python train.py --num_hidden_layers=8 --num_attention_heads=6 --norm_place="pre" --tie_word_embeddings=true --init="uniform" --optimizer="soap_variant" --beta2=0.98 --decay_shape="linear" --final_lr_fraction=0.1 --batch_tokens=[32768, 65536, 98304] --train_tokens=265100000 --dataset="wikipedia_en"
Each number is 128 + 32 x the weight over its row's rms, rounded and kept within 0 to 255. Layers, rows and columns count from 0. Numbers have three digits each. The size before them is the row's rms in percent of the matrix's.

# layer 4 MLP down, 192x768, rms 0.212, rows 73-140, columns 672-767
099:115151120134217146190151103157126171152129118121147158079104167136099119130113103146142137148108141121161147169203096130097139145131132168120126131053048139127146139170145135095069097140118146106154115108085136130100111100173110136152147210141207176072090124095076115123134185153187075106
102:148130129189158121166133149193109156109161133140119142092169123151161139161112118134109084168119178047099107116098135147120174166093091133140184128151148206117112113156183132133162164177165139039083133137079110112191112177160205144092155074097047151148061148124085107097100188126141147155
097:131125123094123109104110175061110155111077084142137149123132086121094152092134110152141117104081108187105174135166113131168130116203116142114092053110195109124167158213103195080112081079101099124091136146114120138124126123126106168144075164120085095169143170141118097113141114090163180115
093:130128158106174131099128124152111140124107081124128094080135111163156152127130140119088132164132173081163173158147103140172106158130154173120122140118155081112159127131152181133126157112190116111089162133030101087146114104147099102113120094143135166179161120122129128127149129098122123138
100:141140204123188200056118173130110222133082085081225117100143138124069130128101095182162102094161168083125089164164093133068162075128137153097062123117096079059066076114086150170159119135119124089119109121134122123095092120090125169111128108163100147152136198155133090149129142085162119131
103:109168068147123108138109165130155162060104123190127087073126093115132212212127123158108162105127134082129118111148105118099140180143100096179156142096152145133094135130121150059139137175124157112138139041144148209125102111128167158145130141156153121106099172105147126122124108129158200069
097:094112084108101141118090150133100117112091157159125130109144135116082110104138133158121148132098178135182111093100172128159120105116124134135109142136197053158133086106106138155122130117093176106124059094124127130138127080122128077091141144097104068144107087133146140129146085076142100144
100:099141125108177168158123174105179140134063115098149097122115104118155147120169120108157169108149099117174100137134112143160164080110106133142168104101179122132149172095114117132071075062083125170130136109100094118065146098132083076156116138136089140102148151106135144139129163143126092109
105:140149137165120171133080136081102155088194181121143114142104101145155137158123146084066129097112143168135190102141154088201134138121125153163117134101145113107184154045181158053110104144113057158180069118120149165135143174120139111109148179174163167122107134066145133158123133086142097115
099:141128221100124150199127161142087135145096119087123114084090130131060121199138120107127180103117095108131157199121181160047079110146135177158133084089150079123176051056129174180150137107111108161107160217165101135065136106100182154099150169115122100140153147101135133135166086170110106155
106:115091146114133141118126111118156155122103102133124165174155142136185159155100095073125154121084146109150085131122126149200178134120117121144116152148095112186125181197126134189119146123195130112137120119082140115118109123143142143156113104121161116150146131159118082101094122137156123103
098:112121170127132155187076175100125118144093112126139106124143083175149112096107117190149150088156164136075129110156141143102118112144138115105107100074157131121155146086133129172190172069150060122077125125115124126040100093142095162147222185089105099136116099081143122132097113137137096151
104:183148132094122139106110102115180170129168099140128158168137084110112114135122121129144131096216079151160080099153117075160155160062145094083154191213154140107167155139154129171154183193105113147086155116109128151167153100130135100160113072168146134091148114165153145143138117127116076112
089:142119134094076112134141155171157141101138127115132112115178149111132102126139132170096095000131107133100123076137101098172119090132160167107127194151164123110154123169133192139102107129155172109128175020152123154093205139090053146104172136137174131142127166160178153103142100162162175133
098:101155139099151129173085107096134167117161143149176128088207158177182153149069129112096103093095095153101136152124128133125181109155141092121118125080141157148118119101105207097061103141105120157170160085155165098129129094040149129169095103101214131135174059158175129149154085100140154105
099:117141086128133190076102170122100199151128140129153101109101142166105087144172113085067132075088136057162134187114153099183181164123142095076095112099132123149125168150116131063119133118148189158071149076122133121130119087141120135150147130173128117126085156090119108120116151161122149135
102:141125119105123139120110135116120153145167117114121162125159106090150149125094111084162161082119141187151109129101102075076117140157076160093159116153141123139117167097143098117079182112135130185125156171142120115238152149162075120043145133147095103130124083135163134123152153141060095170
103:102112165100198135112141103150095189139092107124121112153149115110147143181091127147168103093134080120119119137116128130135176092144112148132153150162109054173190065095147109150170088155165106088108168104138134154160136141156140111138172128084197161088107091121175068129145154097142114144
098:113080077131140153112082157142116141138136124104103120123110103147161100165099143078180137145107133061143140040146140138125128092133135185178118101105062122150146131085130129155168105091161116143169135089139158129161111132096132086087097161178108113103062116141090114072135167071155101164
091:178100143127040138165148105126134118096135158072079155133143120138113096091138162144123152087023129158081081133130176101147139106132137148116157157094136193079114110163109140058070117106190159142095144143156135175116162118112182120184112143132150148163162159150130153158086170127108075092
096:165120164135159192140111083154166136147170135127151146141141197073115125143174139163106120085083096137219167084160120148129140102133130136103159112118174147129120170112127122083087113118155090228121138138180091087130080136116163155109076194153154123101187182159141132129171126152091116146
103:078123076150079103133123168037159151161124141141200107092087116136142102167105170132174077115161141092122171096114166112123127076122138138113083064136131047172140071111157098178124132052157131103149119145117137070158108089128205133127167161077086117187097104140154118118117179141166189112
101:111114127134085108130097117126188166096120136144104103084186042145155106065119149142091188197156133085148147126096140140149155125154165133037156080116190118116148115105160088131118097162094149116157133120091110176174096127094110157140122105138080085196115124093097119125134136098089094104
107:148067035105106128094111148079185149157141118102129113099150111156133143108168161134094144102138074059167155098201130102136091149051146144121099122141145123123112139134123075160143112128138177090104114076126169144106152128124155152141088137180174107106239120209112128159182134153134105095
100:123119161111127135134133136171149167144104113158117149134112132084157160078145064127090131144233149115101149163101141088152132148143125148165136105114115082145134083142172080117139135115093088154140166142129118134127096139167143147126130131121149096092099067177123109117131100166144157147
096:135106112102152159123154222142130203139102147095096113095074126169146143095118103176115115116103081065183097080144144157142114063097132089129110095144131116155102109049110107115061144131146116133095144178109136186132123122101038162155106151175091174198129164092188138123145133138165112087
099:133142068098037107123121085080171105133185110195091141140133133131109131113101146099188098141187091112129147089067116182101101130189134137104102152132124085123097088116082185175096117164124120097135159121154138121123116165075148101148136092174157163120170096106153130093182119144113135108
097:174164199178110111181130151090129145139184135132182171077178161098107149102166101113172132156139116136151083149112102118073169146156145138129126130115099105173103089091089138100081141110173107088135179141236131196156106136172056145178109102139172110109119147178073109185092104131132126152
097:154138127078150193133088136195084178172178090136127107111154130138161126156122103124160052091091074093081047111126120115126125155143126185149145124127131155095142110085104131110123113119151175149098133133153109162146117055154089163107110106143121115159116073152114099160150133148078144171
101:144116111078105152108109061051139134107194128125119108139133102156147161133113114116122102123131047076154139130140137104090161136122142097177167133139117118156115136177124139062139103131161159130164114112179110118068125093120131138077091097105114105120155086068114162156117149122175128112
100:168152121164139128154137064115195109166137197178116133102162134143188118124180124088085103094164086143138142060187132135077085164066129093190184157165154186115179154085098160087078193185121126139132094121148119106092112065138179097145126136133137150172127073179143139148097096138197107152
099:148200129088146166179156127159071135151094114159104112026183181129100148141089112043137104106130088118141157082144098160104105099191087165111143161054106089099104078101146161103223109137137148168138170154095165127106142116116143169137140183072067115111189069119128119105138113157061112121
096:073134140140159100083146151104135027159105125122106148150061151107094085128143116116140147186125092182097139122141110126092122100110109059158143119144096150112104056139088102141114162089139121140178107183155127164085044131158087163128101189168114105083136128106093104103088171150139124140
098:139120080148113153142130075124134155159166114155084145119149067132134123121125119146146095169089110143113140120082138115132142126167125133111114151191090190103144132102172164134091037108204147125108154050193165137107096136154147091129166042065065111168157097184126112140112186133098154137
095:130146154060062070166150196155164123150106106097086071132127170151174135151159127138189119113126145154148146107146105150109077151121115139146161132124125079168112142192100103134141137101073177083108209100060161145095151141132075148060091113091106135103132114170147174117161131154174118094
098:107154120084133135148129152162133113126193138088116142192141122120164131135096128135152183112139163148131210110129129078148059110189144044219104116034140179116107149141112163121154135108084102121119141143105098102128120157189066105125204165120048135062105151094143140137134100090174148145
099:145103147120169159177150125115159148217171113154099141102141136099122089065140141145103135076085051121069085163194132112132101026116104074153163032111164094092131183144155125133176130133118119124105135121111171152105146089118073146167108113149128104202156162176169129168128115085136128112
095:097097098063161142145171135143163095120136089057174126064087091151104116155144102089141113156227166131088116133098131084154154139174108125142140145170156195143119139120121139149135141172095148172169140113129149147123122119141130222158119125096117091139149129102126115144115158073169106188
104:129143136107068096121163136059060108116126134137100139089130139109162151170129157091129096115062110093155128104112116169112100128110141103139148115080086146142110112069103107118128033108138137172033088100083134133120119093147089172106155160114076134097158148154135157166165145144087145128
101:024110123147118139151133106135102044173090161166109140126120142148092078132118181124111127149074114141174128113137141114100109138126139129155140149126125119058142131118139086122116064122132126122117116105139127162113156112139119129216116115065092148111128093112138135150125103113149070151
101:154119099142106149035168037110123141124134182168164081111085147117120113132139136103144129140190122147118096178148166095107104117176156106133133108116096102104149081139146154118135156075186155103152130154169156076076129085087098105121176071083145137103148110171079097185105135093080145087
098:156125105115121166089141126190165128095080108127168081121101169127141166171165105196111110112100170168079122109138132129171091112127144165089085141196165111143135150123155139154096113135142126178170078102120079091111110157112140121220112151168161142128094126221132097170143129133113161110
122:167167129098145143130173157144157112167096131122126172111124182124151246099162105089178145148174085152094071163072140127119177123141131134107159175091130096118096168156093115107143160136059095125140161097078104123108118125119124166116160100120106075147124072141136173118120083108150175108
102:072099136165152075128184136132107140103183134144132127198132109100134122167127128124113131095101181091112121119133144128155133136140119108063171121111137109138127158112149131115133146144123196101154135192105132144116097076153108096106105123121161080136210156161142128118124133108100146145
104:118158142134133160130096160122151102138154142158161156151153147163146143132113142097126124086107144173139125135128134092140146136149127079075164125096130142083149077116107119170128104129144081211159170110118133164035130150091104136137128100103143151103161120114146134156161082114111133072
101:152127143089167106123086140090125202170144114108129116093163099098183160132141150070156170093134187168106097137098119103139154148152151139120130099163209105088098072137113099130175132151128121161083185106186089130120082165103205132118114112153097121119085125097093113144118153122165145139
101:117131140138115135143134124155086129149102087117161162160119118107180144177094109132131173131128081136145157174133087156183088153100080189142110108122083150084127134105129095109129152165125099138134143186157158115136136149175223171173121124135094122134121133122153107088119115160156155135
095:168158117127136090111129174165156147079145141088068145174125143090115148188104157129131046114120190156112171145117108176114115123122160103081116076097125124147113106105162169151147169142141136163120125130128153137113118084115083112162068122130098116116126168153111097141163103171077141074
099:145149125132185184101210092111168181100121147150136119076161098139053125170081145105162154097073101119109109146097128119128139097135163064147097165088085099133119068182130162140149177154121122131108154127111133144135112120123044194150092092107105121079168158146069085136132129212109127106
094:129121149148141180090121138137132143119087191155187137126159079135137135137203130121142128161160064121108155078133137165144101176112133096130130165102157175097101133129131138200112158202185147195145135102086124153074145040160093147104129168127186113083127093073090128152119094141148126124
096:099114176100143084200045123093151170106138148147083082064118069171118149102114125118103137126101085136091156053097131163105096132080145171123187137074095077068134135125174131166186157187161207095144137078099058164104121101110094123133142146157061138154086114169099116087129107127083098123
102:092089094082131087134122135133131145143089097151103111061122080153163113125111132100225106188083203153137142149158134144153191073160136127185099151081130094123096151100148137146110126138145168130123195182163129039166115171114179173114157121149120139132086073102148145103144108109080130160
107:100109140136122087150174202091119098113125097118159099119122024113125105144121138092083132063098174146109121137133125129143120165107147182193114164127088127011095181125139064135166157068209120107124153115170122095079160092147122167129072087139172092164092132138074138098145083108159168115
094:118172176115157138169144142123102162129138136123115074136125108107107152093058116135155108061085192097121131142179136097102115074109111129152112112135136094042136131111137187127143117123151062103181181150128163078124138196132137072127094179170127177165127151118173122140081149115143104164
098:156126071129057109094140109136151117140092128084118168171095112132164116193148154146173160165151082151134080112107153202101093065102130152206128121157124115111053134122062109117077134145087086075146118143093116132151148144105114082141117124074150131111076167095064139083204089106119146138
101:126151140162110071080119175109104034077185151152167067133157088149119138102127149132154137090078115109095100106129157172093143120141149130128067169113116106123102146120107099136040185107079063135136109159140128143086118122107124140157145105115098115141111085158099163111149146139202128149
101:174143061163082165136116099149135147129066138145112109128111080163112116168109136081105146091196159141135071164095151120163162130107151142068140097074155146148155147097206127142101123193056128180139168168113154097106140125118160136128129106112186142106151156143164114148153146069106109105
097:142151083123141085117096116116100147059135081129092160141112131103103172123094099113136152167123085185128107158094076157112124088144108103184113123166106154105190135129148113144140176161139151144102134181111100113161160117065131176122152136122134084097137200218126136097119130199137111175
093:160159140093096097113114101132110077112138148139171110133107131151103109107125106114035125144128075133133116127146123081184151165158119065084082174110185121116168113114155178091110186172143131119175149065091128086128134055105133112126094127097087124145119100108168065093111127069132155196
101:133144097120111107136152111148055047108055133129175090125124118140125134082103109178093091140089106165125110082095119114146114092103119133132094139100094178113124140127139130190158192135138130143105131080174130114143137130132150132091138141134140156140160080119153147059103112104066143093
100:095165146105215131086133078138123111165138163139160116107185130139114134135155097120137131139138158112171146147151100135038154137096160135101073140157094195104142112110119171170102085100097123160130156148093124112109127137162154091086128125120165109086127157113143116137097064157133142123
099:175096167196128130153109126121154165097146156100118123205115187123157063092190137163137153121117132147128140072149144157091079103128154151157183147088106165092123153156110117206089120147132144113128126179040135147109125085155104128105171138103135145070179088111124178120159201092053157120
102:098093127094118131101145164175159141149128113094105130084068143140125116141123120149180093124107102213185080130114165160106146124155153194135106081149173126143108153046128149153090146126105080120164104162221130129113177097105129112085125183143127152092112165093116113141109118164170131108
104:154168089124168193081126139106119110063133132090131132083102042140145181103158141146135170113113087098155200136093168079102154165121121111078178093098154153140117136164135171170085168095045137132144151115087104124118125131172077106152166155131118106119142144103096156112108150179154141153
097:109109151172076146113092092115131139114093116107133110103131108111147126202109125162134119060121173129109146111155112152146182111058116091077071137103226161099095063194093070126134098206133153132163174134157129144137170133152167142085168143201075178142115171067121132127142161068139115203
106:150104120089145168172196122123140134098115123163140140144152077160157132178097138155111149169105136157098180113209143113113144083165120131100178068179148133141067127070125104146079175042187116075117134111222163089105141178091116195108162135120084148152076075194068145134120168141126155086
100:117113103101128089105129113133134155131084108150098128158127128097090120156152097108096154112139149137124088099122133096137157114162099180104062066103050152168118094112156186112199134088130135151091116174133165075125120158120126122110150184167104112180079195187171137122138153129160210070
096:023125177122192140200138126100115125128148118117132127211128167114190154164196125128124125112157112126135099118104156062166138153175108119130110047141118198152145157099108158097107193121168157103143095137047153118177096098127080089144170153111137157109104187131136142195127079124135152086